From a checkpoint of a small transformer trained on Wikipedia.
Size: 2 heads of 32, 1.51M parameters.
Architecture: LayerNorm before each block, biases, untied embeddings, attention and MLP in parallel.
Training: a variant of SOAP for these matrices, 109M tokens, 4517 steps.
Each number is 128 + 24 x the weight over its row's rms, rounded and kept within 0 to 255. Layers, rows and columns count from 0. Numbers have three digits each. The size before them is the row's rms in percent of the matrix's.

# layer 19 MLP up, 256x64, rms 0.234, rows 0-213, columns 0-63
096:148143088114148120075117120118143147112126115094074126117163149112152111131158148171133093141112158131135125114110114177131113113143114162108114122095136163113157107165162138150144144126090079
095:107095147126114162138134130154140124180101117129116118160121111140143083122139131138152109135103108159111122102175112131098150129149125139106091146113188182129073110116131160152111167111116110
101:092128150125133108167122142140145137085127108139104120116131088108151115070158125075130133162168118103109117142145138137101102128148141165104149148168116094097144139106140164127117133180113101
108:117121155160098106130113103094154176127129108114148164110131105121124116093147104155116115088143150118080141104119157162158101136137146156139150098126130119097099102133104147187115125127145179
101:117120152167107117136099160164132135114123189100149132162088114093117125102122083143125155157104107127103115110163103132147118108113122158146141092138130083129137165161131116149142128145073143
098:146128088118098123125173158179119103131114152153101151142123120170114138120129132116178123131087149139141118109155157158093126113116147102103089126121151169082104121097145108155164150128145107
098:128123127117132128161133133148122103082090119136157063107113164121110127170133104116111154168074110121121078131123101185131150120158116101112137120117156131161109111104123112145115102156130112
110:130150104100154085099121138125122117152110121126117089108134198152137145105144143160135134143068166151091093128169136121130146153120120124145101153122180124154124143133133116142169158146120110
094:152124157189103120128099121119171170128112112167154136085122141146145131133107091131124117102146130128135123113125120118132108109086119134124131083113109186170134107120164144128137120065099128
109:049142128194126102161091149166120127137091127104118140132139142120140158096138103141078141117137118140143127134133132139145116133113130135154135115171121109145107124160105088141107099121115079
103:147137148100133090117128093169095134123122074120093116140140079151162116166137124091172136131117106167119134103146115160094150126109126135109140136121155136162092132165095123108152129129139170
094:153132182154119123130137117113140122109110144086123131106127148103111062142150135115154117177128145111103107125149116139124132144132141135170148131138056074155120141144140133110140125139102074
097:118165105105159153116152132150138148150104130131128128163119105130105071111114160132134120119151124177177082135128119158136176155148102120143097125108109141127121181128176148107127133151107101
100:139131130144135091104114150102149140132114138159127081122165146150133133120155159115164088124138150110132119109088143068086106122151116107090175079146095152153128137129153133114086121119145140
097:150178144099113091159117159177130153080124117148081120148160152129155130115128138101134108069161132079113124090131150131144115133139112134114112137112144131160115089108153123102105129132105140
087:073131090101119120131128142169137159151060116118109072160171099117119148138129104088120117144148126147103165124100139109138138127126098142127124168135115138133149113119147108112102109141086152
105:154147156142104164103105092088092132105138123100091129176132107135135112101102137134101139100104134148082102158151099136131104165115118112170136101092113162119159131130163145121131171116128143
095:079088120130169114156118152164150146110149134132108158116107119120111090097155129128117114163102115142099095156131165123105106133160091106113176143130101166100142126138146155114135157083117121
091:154117150127110129111118131134135102078140145145138088160114087171109169118155134113143147125169132165083114164128107133127119105094133080106127112138171132117110068152131137150105127137098116
101:164111139152127131110121117110120088114095139104103149125118164137152111119087090172113117148128156140109110085141189116160115155115131143145155170120108107134104103120170123172162144123147111
086:150136149149116110145139149142092137093074165157138129109114143100108121136099120131122150132099100086090132151117160130131114130152118096144118181125094161155115186129128144158123139159091098
084:118066150166106151125090117119145089135166111114137141101134149156098152201128136156139115121090134145144125101127110156106145146136142132136119116135136156127125162133105159137115090127119069
103:134123120071091140151150103153146137120107095155128080103091111078145130114139108091133153155122136117141115098142158143121132120138196133088136121161112156124124146119109149133087159155128127
100:094126150141100150143111144135126082117143121161131126168110134150135076106108121121103137147142150142153112166138072111116173142114152087129141154156165124163122105127072096138126103127100124
097:103116162110082120163153071149130124136133094148117112191145098175106113119164130139103146110116114145113130128164145139115126135122105100130104149109126148130144138142111104104176136155083156
100:127109100143126105149154137151107129110172133104141137143084144100156114076070101118130121135130146104139147113134175126103176118098144108145125108129101140109166156128118135156103079171121126
096:151139164129129123124104125125106093119148138109106107124091119163131150095140102091176169122180153138103153136081154132092147122161161096163159121156132107135137112150134098141138111094127153
097:105132105126079137110172139082144105110108150188124123111134141136167128127168129135078122110099138145093128135117141161135149161091154123144137091115131090099155142121095141114120111163142155
105:148112122123092102154141151153093125143126107157136089126120153133126144099105121167134111140173125165116114092153118186125176101147103126120132102157135070151141093126154126118171123105116120
109:128159116141104133096155129134110122136116115115169121107086106087157133132118104101088081103067093117146115125168122154103146177125128124111095106112129098160151153152137136121169133132112117
105:142123099115124134169137135164129128117112148132127077124157092092132145073078107132094119130144124111146135117143162128155128132157140124097112139152113190127140117138135077121091079143121157
106:083157148112091120125122095150148128116118081142116092179177120127115142085140155137102135125158117150153131119141113146175107137102117141156102155132112115112107125088137151136149133089093091
102:108154135109134137101131157142063104115090095107118115131115159140164095142147113161143147126133159100082129157107152085161148155095139109123094119148126158128165121153147104151111098144122116
103:114090136146152148178099099131145126176118129109165173146122150130131143110170114088168124139104133116092092103137139124109082129123148130122111092148082105123146128126185150125155134137121125
095:122123125140088107119166116070207118128124166120126117135139142113147123153096123071125079130133116162142153124149096161100121124093134128145109116149134150078137132115154131108127127129159117
098:171158119120166117099143101126109137106089153146118108127111105135123161160108110081117147132128115163120150139169105154110172129114156133117095127125151119156086132171167107152146138079124111
095:099137105158105117078133115128137121123121152119127141134101111098127118101103150081134109164149131122099153114127153133115148150138091131149117202154162129160152136113130162139090106068150129
098:159175154082118141090143157123117123170130107149096125152116125124102116108080116127159156130154114137123181148150151142105122117112136096107192122146144124138145125141143144132144122101095176
111:150139144153128109142102134136172134121140129109168109131099123091146144108152115149143103138140095131141116141132175131162147125185121123067090116118123134132100176115111136143077145118137073
104:087127129112167106137115096113124108132086121156108081147159124100187140138129139151118123147163125078114153126138131144136153122159115117075178126137075155123133155147104120149137124104129121
106:174148115118110087141136141101111150114130086125153110120120140132107129128099101146121120140091195090191125102160150122104141140131128111117098110110088093115146144134160122162108120159154124
104:118103116122125130158138137135155163148141145119135118126115140100091145136136076150128108130104121120124129131162122113101153111087081084098113158185103139118094126131135180144144107179143083
089:141126152138160156117100124101150156132095116172096123139158126093135092086146136117149126124139111117091091189115119152165115142091077119144147136102138137109118126142138158118145127088132083
110:124124092145132139139119155144141143146137153076089093145116207086147129100169126126123140110103145118107110118130148140132109134144118138107138136105050117112098114118157125157138141105128102
108:120135118163119084132145112122133126116099111128072117148162143149150095121174122144142120112147100161100118109116141125160144123114140118128113150109147126150112083149151094089096173140115060
105:144094127091144140110102142138140110177091144126103127115140159146163161112108139105144153116125140110103136134093099129116146166114086107100137145155125137138165098138134092140198114099094105
112:124127134110126121146113125143120170109105095176140095142122118143107140137140120151137130123166116168116087108130138183090138159117112135159112132151086179161152142106100113124098091087131093
091:096141141096098126134139121117124155145111111157167115138155145114114123116152126154132135089153115106120162136121145098164098150147126125114114089169110124121122116124212124153120086170088102
089:084084112139131091121113105128138125085135153095120123097111113179097095106131128157129098170131124133095168138138119115151122172139129130095148120117141088122133132162142143132154077170119150
106:095134089127114120118143097157136193154101130123115110137097126138172124113135193128160088134136147111148098097132163145142109139153121134128142104132127106131171151130163131154126167110133084
099:115155130108135144132095108156089084150112130146078144123134111108109079187110146078093129136109128137107122144131136141108130120143135137148136116138184106131155156093127116138146126150136190
099:144148095117058175156135144160095138131112140113160109142104155097136143133141115150133117147116114160145131117141152143146151101091147082073116127109134151156099111152115156113108129108165149
105:130152121145123065108145139137107107109176102118100148124091115109132108109126104099105112155135168103156115123153158133121162126148151119164086083124154108104141131105115133159148121089101168
106:151101139105085119165129125109098155113156111144100103080073125100102106142170115154131123124126102174139131161129151139112155163132142145119131132093110122119120146094161156136128149178101134
094:130164134089154080162132151167112120148141137103124111143122152174124112137132134121131130134109153132133092146144127166127162161160137107156160104175088145128121144122133138099083151084093101
104:084166106106115099135137098157107142134154144125141138140164152111117099126165111136153098088088101120152126151142190125119130144154115152089154147117159094135116176120120149143160122132162122
098:102121129186127157111130159125132132145104120135144132127116186087156148120115099127101155125086158109097131137132121129158150139102123091181130121138101098108148133142166131173095130087112154
099:128138179115082113153150120091126163099160090142137134142164164108140187141157153146118081126141121134160128126109140119095165142075154108097102127129124102125142102120141109137130112127125100
097:141105130149111142102142142136134113139141084082173106147146138168156121103092106088156080138132123127122098118137138105173106125124156088089157144145165121119085134144123118165141167135120131
099:150147146116102146104131108112157148135161111167116121162124128139159148151079130157123110128117129148082108116104110150100114161173129156109099102128108114145094077149142168137175109130095113
098:122136148136145095127098099165142126125104157138101118091158101093097168123137115116141151081120138100134120146108125115130157184137112111183141079125141127168124119148074168125129125129143130
098:153151133148151107155128135116087135138139106149097159104133142103084119136100106139162120179115101101094110074125138156132146132084136149119153097124135118177107142149126177153118135093139109
088:108109131101147113131099165129121157145200127156132091115148107131161120135094152095141129108106151114134157182170168113101113148117088097138106109143115114124113117130130138114163105106095143
100:170125112134141110167103155144118110060124119129133092133168145109123124111088089123107172141117087153138137172148090103111119134176118121089119137141116151131088142134110147146103137112129112
102:122110142144128085133099112122110161114131172127088144152152157100127153119124129138136151125142138168097133122113160096141084120120088139098120135163148167095080107168122112146132148186121110
103:174118102120115132077097097137114148121160116135162178148128170128143136097089127113109136127140103132183143141156142158164167145131101107096148094134151106121116145145142158104140127097105129
099:153182136163109109098126122102137127152139098154087091110105133109114120150155116122116158119101172134124157137138135185101114144117103149147086131150154143135108102100188149106136126150128109
100:119138169155138116133134111124105093103157119145122131131142099196135149105168090100096151104110145115089113125167150140151144156124158140141134123142119164096139116121152090146135095145184136
107:156126115189076143117139126134111118148150138101150113168087085101134131135130099165134145102136107182146105139137180168108106106126110090114128111137139138121132104130137171123124147100136146
103:203154089147125136140111134147122166153120138079149073152132116103153093145108177112157147143100116135111120116129109130107144113116134099118118113147160099113117152116137090102163139111125145
088:144087163146115122103098113090160116119120111163165108165155116104108098117147077150091160099130134157161127160148127104129132118152116130125168129177099148114159124143101147103104119107133115
093:122110150144186087134091140087120115169134113164118125104127142098144128120140140119114159116116152118062135085162085130129134168158102143150132140120127125131113173127161142143149101116128096
090:130152098155128111136187090112112148154128108128125115129164111112097115157123134131136114152086090151126133103113167160082146153083134097161104114157127114132138103128155071134149110102119143
108:156130125136125131153135076139159157137139088169121102128127123147152113100149108136108147128123131139132109110120136162170103141141138114151079069162156141144176066107117148124147094135118140
098:135149131148111107110121140166124141115123135115111111128176132156170089129158157156133098090099145138087143114094093154112137100126134122180107125108115121143114118123133095134149104202107159
102:143146130127121166124156142120111105122132112152134093149102116107066160121146115163134133093138117145124129078119164148096141178102104108131172148115160118126147100154108161149128126130115070
101:156100121131111149138125156122138117097083158154080104173092157135082105111128092119107148130119193088126133113153117126108127155153119093114115116135101154119090153089120130135115121130119107
109:131180108127108125127103141148158176108129163162110159102153146127128107153151111090101117142140176128145155177127097138148111134145111112112105112167145079133115125114161097093106120133098123
102:117154097130105131170126129136108169107099117152095133073113127118152102101111137118097122129115107130133082125109166162113126153158140103197107112146152149160091128126116147108123168111153126
113:136176161169126110147096111122105123144101138108112135150139106075141106141119099091130124106097147124111177074145123122130117142125153172167107145125180111133123119140140162087112101125140123
102:099147134120099114167081134117091144137133101098100152158139100090115149157121141147104155181143191156173114093124120120136130140147090120151121099138133144082130142138126123106105141132114117
102:140139136168071120133141131153144119083145150123131158109116137141090099112094142116157093141132118095120087119128156080133144138139166124147118102120172178141082095162141133138139129101117113
097:113128140129126102134114176081124096103103146172174072168115169118129111118172147132109128133134117131096123163145120107150144154126116113082158115082101138128128145132142118129115163101102132
103:104127121111154108102091152151143165146137109101140137101116130146128136113124128147143144149118132099087114124099172179126088151154205086113146117149099127106126088111100139149134161134141131
101:148088096118121144103112129113129145139091144135111159116134134161158092099137167112116146126132117125129130164089130158115142148151074059138166119079109128151136158112128142104125137142082129
095:123156115117138135104105169137135173111162162122123130151135110138144109128089101109110118107101127141148125119087125145160142079106114132122122184151192113128155120153152153143151170109098098
101:142109074121159127142122106113103135139170129129140144136098165149172092114160094100128117120148117139089142077144133127103136110131134107092127103089090136119144174157139164092139114154149129
109:126134147105105142112143128132111093130146154151164110104107102147169106136131133124119119142083148136103116090105136193098105121067158171139135162091133137112143094143149122174144121136123143
096:149122189140132123134130133129107155152171158151158061128166139114117127148156157103105133163119122127104114130142050126127110123133091098112163125137146152144136099123162131118108118140119113
089:138139119119152159139110152112117134140098173133180106138148105125115082181129154141119120149125138119115124079157118136093129145128125150073129108136134151147184132125153172104139110145086155
100:149143128171108104094106102166113189114071097116134121145109106159105129134108158138115144078118131153122111150132145094153157179104111141116127148123139128086116118119150113146134158129150109
098:158158164148079114128101107112160111126092117149164114139114159130112120128134131134121131148176119108149151120146103111123158148126177156137186088092136156156134126169132104107128093095131125
087:121078142136100124087149123112106138143121138137161091153105110138128120118137168109169111103075104114100148078139127150118123140127161141121129162171128161156129138115161136143134147137075087
091:130161130138118144172132151159088119127124153072154125137139144138123132120133147142162096141122137115120105156070126089141149118124172093077166115140126108162141092110161147153095107125115126
107:139131124133151128119078140118161132155147150147107148088154144139144158143133110132126095144083079094118104182202142119126147124153120104085125122103134111112129160126113098088130134107133123
103:120168128158108125130116148134100143140113092103118084124149097151163148147098127097156134120130121123139087123112125189160120143125183136144119108112095110155138175101102134127077099140112112
097:144147124121120120155059125153147138117120163112151171150171184142100090116132111111134146103159113109131131138105136110159136127106142137110131068121139133143177137135156115078154135132121111
099:127171124114128102141134183107124108101155169150148099115139078122109079075096122099102093121124114129126125083107135151135131157120127150116172106109121138155091136146114125149151139109108151
111:116084158097101091103133137101117122157108150110094152066138117106099089118125147173143151141111128132150134094132179128125105170137161112134152123122158159119146144116115154125129137088119101
108:135122103139094076124142142108154123123110159122084143141114142141170111143126138121105160135114140168143128118159164124082090174101121133126133088125150114104149103126123133109097142123075183
096:123107157127122143101101121134177116117117129108124111152124091106131082133120122132134116127197141085125114166110083166122132162110185107143128151130128118138140136092148132120112114095091174
119:143121103162122087146139129135095138106067142153157140116107117132154140115098142147090120089061103107133124126153152131162123153137116140105124108168165102117104129134163133134148167153096135
111:163101125128109141143120116188142135058151131097129145133151124138114132127149140123134106154146127152081160133107129096121160109136096095114119173156120133153178139171101108136109140131091142
095:111152099099129089122140137172099101111097147120128110097151137126120103113134155090104176115134096113143152122138129146110142142124117094118122181143106140136186153157127143088133118174172134
103:156094114108115135125158158119127109129077140119157112111111143080120100116146122140163138100147137150143127160086097150140136181107184130096134125116122161121111133151139149159085103130083124
097:103099109141125126116130165144161090131149093121118125099169144142152132126093109118096127113135135119123115111092145112186132095164151102124141126150146157104075164163190128129135153145128140
102:132132135113085174154153079095127140091133167104101087122123142106143133113134119167098102125119081126126125106113172159084150141130132105127135145175166139122134121087127124137095151142140149
101:159137129158130107138135077107069149147143134123131085107130155159122132085188124124144115153139129122077143120134138120104123132165144096132136129126117163156170122152131129137147105114165080
112:101129156133117120140137155120113147151121148127142092150168127114110096131071156098109092175115171140124169106143118121115105135153157107111131163151126129128154191102107144108125097150096147
094:134146158094113099136134128103136123112130151098115135106107144111181106093143091142086092140123126170093135111153154101107127136079198119162121096124139155121165113158124138108137137138137134
109:167152103141112095121114131149135127128130080121139110111099175098099107142125156115097146086144167133145174098107117159101138163149123131133157138105159144089122143120116156151175130093099131
105:097121174143075100153119181148147131077097129138125144141148157134172107107122107140086136149137124149106121137131087103156129137120147153169143138141153106126136101118132107123157084152094122
096:103129152103122086150099118143124167104143126122109138162124111142161151169148096151165094136135107149097124170158127113143106167082116083113079126116137133169148141106147122102119151131127154
104:123178128098114142092125174141154149131126095102131119119176108151088119108111164154152143150115181117134126099134155156146121114147106094104109095093148145118156152119139094119096119112101149
091:166106136148109131112098111122102163113118111105099105152132149156141128145165141164153086125136131121094098133090127164154130123127147113155111127091082136135139140188153141087115149114077117
101:107128094110079122096118127160091104176145111138141151130155109133120123166141103144138140093141130140126144125148143143126135126166137080083129119121136144138128158122120074121160188147149080
101:139127130066135122124147158127129114128108183117074101102152156103174119147108131132132141120116121164099144147130122107139135150129135124134123120143092144088127156077195151115104110159123135
099:123153124159122153132122124104130106148160123141131109122121094141138101131082153108132073144157103119153106180138113104094125143133132096090155100137137145041140150120130137118123104101105115
087:110150139139099140147154124111123112172131096114104133150126117155156126139153115064125134163139100138155149123176150108103161173076101114110115188115114143146128132126122150103140109093108125
114:093153154081150126168118153098110117117116126158116115153136134143117152165097112081111106112098131124119119136128144121079118091117134124132140129141109141093179173118148137129128084160113183
101:110103138157137114076086159151104121189106112105108143114114154151157077137105127083145142094149158112130173116114152136113101139148142113167109132113150092123138108134112133164136145124110139
097:132129163173100113166110083127133118081141117145112143106133121133100165157169108132133126127173126137082153126117177142136113129170115106098121117161109166109134102132089144121148150103109104
101:139123153170144127136118100090109132104109108156063124139110144141103078114165111136109114110150155133117114093132113145091135118138113101137147144115101193119098125139123150117116118179130168
096:098138138134119138124101155078103151161145087134152138116142117134108088129107175141130170131148155148121078108128166140113095137117182128100117111133157149152128125146119141111090143150090091
095:119120112141172155113150125108116163111105109125117095086126132127151109099155103123149110140097155144112107134182200094120129146136125089119137167131147154121151136107136167077108147118138121
101:153126159116099125113168124113098166127154127108184102133174093158162117194125115120151123063141125130116127129123106134126122129129148108100117104118095123110113125158169132160142114113107112
100:112136103126125129081133157129126102091118175152183125087118096159146096167125128114071122141150124148139109076122095147145146143152146113126123093136101143159119112146138153146109111113099146
101:136145085136113139103136118118096132155099164108129097160141134105103114169162135083142161136080170126128090103144091158105169133115121127099145129101116112166141132111104141130132136079159131
093:102130093138118167121093121151112173125106129160098111148111163107082131132160098149158139134112096148088131131135152096112136122147097106112121108072124136141179116119105163135106153167125125
095:081128101117106147122115187118103147094132135112133101142127099141135149096110132155105105136125159132147138083094162130126132101178177103125141120168106145119151112102117124178149131109091120
092:162160134156157142107106097132125107092183111166125163173156109143126150135103093114137156133146141162100118079139118140137095129122119099079123093147176132119137108110130119129131110157141111
098:057134084144115099145130133128152145165142140163118132090091121137111145148094135127173121072137147163141139123097148126153150138108147127098111138134143099166155132153119124163115132123082130
101:130157159128125090126154102141137174091122130167104096124121163124109115183153148123139083164124121158107138116101116130098132120116125110142134098149083141089130155161110109123126082173124131
098:126124117127148135140114132142116146142097175150110116099132118134136145098153103154119171155142089114143074128139116142190139182091166114138123096174104141107102110135121091138125141158134106
106:161148134151109123150124129131091100128107123122155147106161122120154132149121088087102134144142157082157151109154149111118095125154121098142097112162100135116135050150135137172163133115151132
100:063101122133127152128107181134154179124100119126103155143130141126129120143134134095103120133104121098142115089150164084122111170165141127131142114125101108092143146158136158097107144171139144
097:158148103140121118119145102111118182090145136148112160124128108083133144091082089155102133170113153115151077142140152167104101148110132125084122123108101117093150145110143160127113130114118128
098:159164155136131136136098098136131119154132160110121113108142106185089127107105123145148127110131110127137145078164117159135156126108124092165147124090108138086161145078120115157153096095120141
103:102145116096121129108137136142128122123168166075109092143113163090161100124142102094136130136104099125109146109128107154133111132146121120096119162114176136106113103137102200125125137166160116
102:177109121089107143135154125128119094112116116148121142133133119123115119121121122077092128146102099097127130151123132191159150166096124118127173114153117128173125140139179104101099096146147092
094:171114131169133107142123127115139143144139106156128138082133127130116152112146113109096085166138102132109134096071113163149127130158117087144096122139136156117106133120151134121092098071153172
104:100155141164154144111115135120133107156106151122161118134147105143152110089142080123161109122142179095110140154142124108124085135145128121099191139148134150102105102099175111132124097134126091
102:117101188121111148123093097112094113132162144123114114131116117152104097127140148150120156111098113124103145136150108130152138134145087115146146097133149104066128153154122137157182115102091169
095:142105140171104156144127138132137132072150167136095103133119172134185109135121131128116115087144120155142124124146133128133144144107125125096143109082098135135118071135153119113175113071138138
098:159087092152103135133101115113151160130155152187122129125155118108124110130108147131132122144116101186112128139151145115136176133149147160110126120148148146140143136095094108095183117125121075
099:104119098146118100169112139150167121100115151091132097116140174137134149159123106117118133147137092146089136122148155095150138145114116148084100093165111096148149170127117120167115148104148165
096:146106128149066178151079139121131130147153139098139121140094106141132118121147141146129126134117167115123113136095138128120139139125179126099090124119139105135117115094158143095122209112104101
097:106139112122119095098125052117142162170133164106134137161088128168129159118117155134148165110123123138151137150161129141090109153100140089131112111118138141125125112179147120142116135113103086
098:141142138073139169157099134084153116116133106134124168123142100127109117135146104141104115085120112109082102155087128142143140174137118126147129103135158135180131148138199128117134126125140107
102:128114124145109122127150122132121108105116184181137132056097119134117143114147101106139102158121136086129115127160160141176132128111125143150108153152139151101104115122140159195158128128110135
107:154183122169138121070129110131097132091097124180146085122139114101122134148160096107120095129130160131119124129165135125133117129153127120131124169165114129092111091094153126144152108095153136
111:151094148095106112107096114138112158089150114114141117123131193153086157144124146151166132127121145093104105162105142118111140134117107104089159114129120122157125137153133199112112130133098142
100:131115160134113088091109108148157129146073142174112147133146182140149112113119128091169134149143136144130108081124131139141129111156117160100176172106136106128158087115111106131142145134111125
095:115131114094083132159092138141123079135134130114132130117129090130136147124126207123117147129160120160130118125134121154080123122144103140117135170147150118125114121144204138128074131121125155
103:138152129111090116102140107135174123139141108160160169122150140119140100141122103095137133125096135133142165059086094111091134152093127117095134149106126167072140113129115135129125113136161137
091:101172092123139118140127111131117139137115145105097124099114115156154144146136098133141161114142119107098140106080210130099158150114154130139130123149113124167104151136129097144120095165114079
109:139145165119129095124146135126111166108173130122133113107134155100151099072161097142125140132169102161111146109074134155096107130150150097079137104138090133143145126107118103142098115108104125
098:143143148139126099150122155135149107069169135107125145140145157099162148172164129147128085110115120138125148131143142099144130102168114062078103117118109110096127153128144113109160129145108114
092:084095097139114173136149161131120177136177136114127085116149137180125123121148140118147109119094144144077144115124111150101128153121107114151130114133135107143145125153157100141112115089143074
092:127154140164095128124113112098146118097092119114137134129147130140128106143157130150185128182135153141141127131099119143115133121131169116100183101070127135112133113078144158093150130143112170
086:116121132137085161102116071126101147154156099149138107124127106129109120168152144094133148167091138105091159115113079139130113145154094084159147114138126154157145162138148146159144153131131123
090:168110098134126132107079097123128124132144124105112157148132111115127112130124108125164103149129089169133156146175173089084110140142099144157125154119104121142126069152135111148143075133111120
098:164150147096091137165132153146146144125144144140113165117133129142082118099078075133162155095146126123098134133151158137123132149093125130137156114128135174121128113139117091166122117140097181
096:155160155090108081096168107123115119095105144122135156128176150165148125117111086082125144109133161163151132084127143113087098111124123109131156132138143178108118125142118134126094114145137132
098:128142129132103156146117114140122107131161057111122110125147167127170103105095102145174126098115106092184096120125123148136138146115137128147151104129172117122133115092144179118164119111131143
102:137116187114113127166098123101112149121083176143151121151150122145101115170155115109130139078182147097122134130165145144112115112139108090103137153123133148146115102122121161098094143112141133
103:115122117139145112138101156148119111161113133151117090144083120180119124168103110113072147129128142112152126129151100141110153144151154084117150170168115166137134110126097137136143120148188106
092:155088114129096112164135151122138152150117109143143131138182149134134142132115122115122090149138141107144150142131116115112129148131148085081144147152138185155150127057120125133109128139068097
098:104122148124134079113142151133086142124115177099120139158137101093108129126120143135115098115141130131124103111122136110132134179157157118084143080090142120151127160134089162183121173125137113
107:118124148173162090116106163089106122114147081165155126135119132098089138138097130109121144099114127106109118162140152168175135150153110136102144164146136078135148130139122136134084130115091120
099:160121130163137124121045091142129151082140169107121126134125160159155098069116149144095126105135129143095138121129109131120115120111103130093130116147131125150145147146125127116135194125104135
097:142134153162081148137124150100128133165143128064119088130152099061112117126127138160152094105151115113148116124141118142161148112103134103099138110154139143129096103122161113121162107113118169
109:112128141140121149105146131084131099141107100136074146114137102150075125151102136102163105132118109109111157119159160155117138108117134096112098090158144138077174099130090153123121138117120095
095:097133131179173108104102079157172148159114135146124076119130174108157109129085159125153125112103122118126134138122129137126101125128137103099161122139134130103148109115136109102127116126160067
091:132088126121093135180136134157140115140150108096088087140149151133137177089137143105178138123147115142127110125148142108102123145117147084155113094132132140157086183117121115126117117094103142
103:121139104128112156117101132152166143117104113104117100174106162121144129126195098118184141163140134138122108129105079136116127163115122162136172153129098116103147148145120119099093123101101128
099:126131132139067172106120144113088072119107098122159130105112131135135111130112142131166103131101073140120105173091146116146132169113142134168106158144157138101126124114141162155129154112129121
098:178141130098109141102148114148112138152152152114110145143174098182115100092115107112066085135150127118093124144098150138086134158093116113127165127124133146148134116152095146142146126137112116
103:132177153156083140101107122122140118130140134117106130137117085115126085117172088111136108125102122128110149127165106128143150118186145150164158132090151144126136083149148130087107165118157114
116:081154129174105121108121110127120120142078152119135126103125139136140133113139085143141150135120118115125097126165131168169114103142148137132148148094117127187116102164142116116092158108148064
103:117131140130134125082100118160127112108061160132136142121126102154119087113104147152143153164143157105105103101119119125131135128091136163096174104140151163153120096164138114143142133127077158
096:135147090148125141097113124150106126129105153102168125141112102072138078106169135130109125145109121094122112160138146118155133122135148099089109138125095174127159146139125090154102124102140185
096:104141124088123106122133128140135096123154129096101102115127104135137105141141144118101141076142140096132143126110117169154120196134124093151139121115090156139132059140175109152107124107135163
096:112146134128097128136085091090137162114129129099131141173127103088132124142130098155121177172141148176156156108120103112130144121138126120097121066137133114149078107121114145144147115101119102
100:128127129120134138129091144096110147130155123108119102100126157108118103143168136104135154161166113139091156152082153141129139105120144096127155135207122151101148170094119132147150112085141133
104:103152125136165127123079102119112122122118140126146071101125125125097138132114132125126129165121128146082113103174157157131079170159135167162129120141125134117155185139111154100103112097120110
098:115099158121127151082123150117151113153137160134066082148154109126177144107089116127149088072119092151138114144160142132113115152152113137122133155118166142153110113140096127151115109142129132
094:183119125128149125133119160138144127100083145138108140131152099143114142105134143117116106117119156106118115130149128155118122166115122084060132136101102104121089125133160151094157180088128088
099:178117158139152145148065124128123116139120146132147137142112137129102117191154156120094096144159129084111107136114144148089157122117146103128153131154123156093134143128092162131115092146152162
097:138097121133112096117128130142128095104110152139129125110128184150127124123097162113091077101117178129196139147146116154161140135138144102126118113129121113099164117182150091140113162117135139
096:121138135119111134139116148112114108161147159115148168110128128121094120135054157139130117167112150138121080130118132148089113180135144119159154104081137106103128168129173096129129115124112161
107:133115135120156121133106149133143107163155143150090101125138129157135129133135087130111160136135133141140121108117116105132134152162159158105165082134107103133131135179139169071122099089071091
114:165160131172132139123127102119132174125108111179111154121102114141106098166153091126151095150110137141096098093126120119116133113130089106160143107130084065131133156119142119156107150148136127
099:125120131129146124153120158189049127093143148097084164131118163148178121137098098132152110145094153142156098125130125138108100138099141105122124131116099140120155118145137120153119156132153116
092:150119115178125135163088116165160145110160137140097165143120155113139149181157123134117127130140149100094112168129136127075134131100122102094102114103130115122109115141086138135128140090110082
094:110120162122154123142106113154156100136126147115085134134121151076113125146134126138092117130096160112086106098113154114140116100073146083141146109167158156104134158132153138096104127105173125
101:175161138117134141112115133125114122090144132098134079075115115100146149084135114125125112137111114141126151115146150128111140164085130136145173162078128130127121129169116136133053137152141127
095:162126133155140104130148125140093094126114136180145106106138121168150066136128083101117149077131138120098105129126119129140126125127110108127198127111152101124168161096137142117102104111114142
092:105098130125128100129166159105116094135125155127087134128158101137100130111134128155120088172103132132124127108119096119096048187145150086127120126121115129130145154130141143177127102136143137
109:127161116130081113099138137140104125127120170137128111136152146119130090135106076138103171188099156124081076143146162113154105129126122147161113116128136115153171140148120109120157119097133142
102:124150107128092144131131104081125141111107145145137101133125077088165111127109161128111151131103138136146134199161124185123138106130107126093151118165140155112098092111116123171131130117130106
086:116162130123094109102129135124101087135093100105166138105157123104140117141125163140083116124141139144140125174091154169142106144104124133117099106091152147128152149175148165126115184127125154
117:163126159133136149137101156128104145103131167122139101096133124167157121124097107131138166112061133150111107121113162149132118172072131134114076110148135135109118158104129111103146126155091130
104:143067135129100176155112098155118129141135137141140123120167104107174153111129093108126168133106104118147117092106128147119104157118145137095151130147097116159139146127131163095128090104137181
102:149133145109125126173127117134130095134119140125139102158132133139135114092172101159127162111099093076179124116082145076117141112169164105132126161130153144127140162127160135158167123118120129
109:113162099165118175150112146150128132151092135151137130166131148127150096133130107117145146181087149111114132091125139126148094149150117112160146125123131111153141152156118142079086148150085167
093:114132119140160103133087145143161150137150091108116123131109143128135051156089115173091130137116169161111118108123140169096131135158130162139136131134120097177128113130134121122125144147120075
099:183083155075142133091096064122141130114164119106135103137127134131130165148150072134127136139083129162138089129143148160108141098137129129123127153158123119139157097126109141129146113134143118
101:121106141146120126144106112147133134150140107164128112110156179089119151141133127118136122129130128117143162072166123064107144126127126132065124136128093144142175176123141085139119154147101117
097:180146107133081108134119110186178142133127112122113118118118156120163109111130120129117109150127108152091126121086123192141104123112101123134142163140164111122130115105145137098084157113132089
104:103103138108093072128098181124122152148142131113107094144095170138144132139159118121131150109151145167082098113123147079123129155163128118172134132137153165152116157137109117116148102153124127
101:133129086155125137093120147124138141092075133143129113135186130154121129095125113121126103128106101114118108071153141122141168151107114167152137096129127113130147181160087111133114146120172105
104:106144097119145137109126146151159112070101154117118130128132154114151114125105133140132081113097153152096164108118126155162141124122080135095094127148126089089140172113129119158147172140089112
105:142162135128118085124119150140147156182106169123106072115126121139086129099138122104098135105108178129099136133104095116076136174107113145162145107140145123117134135141143112121160094152144116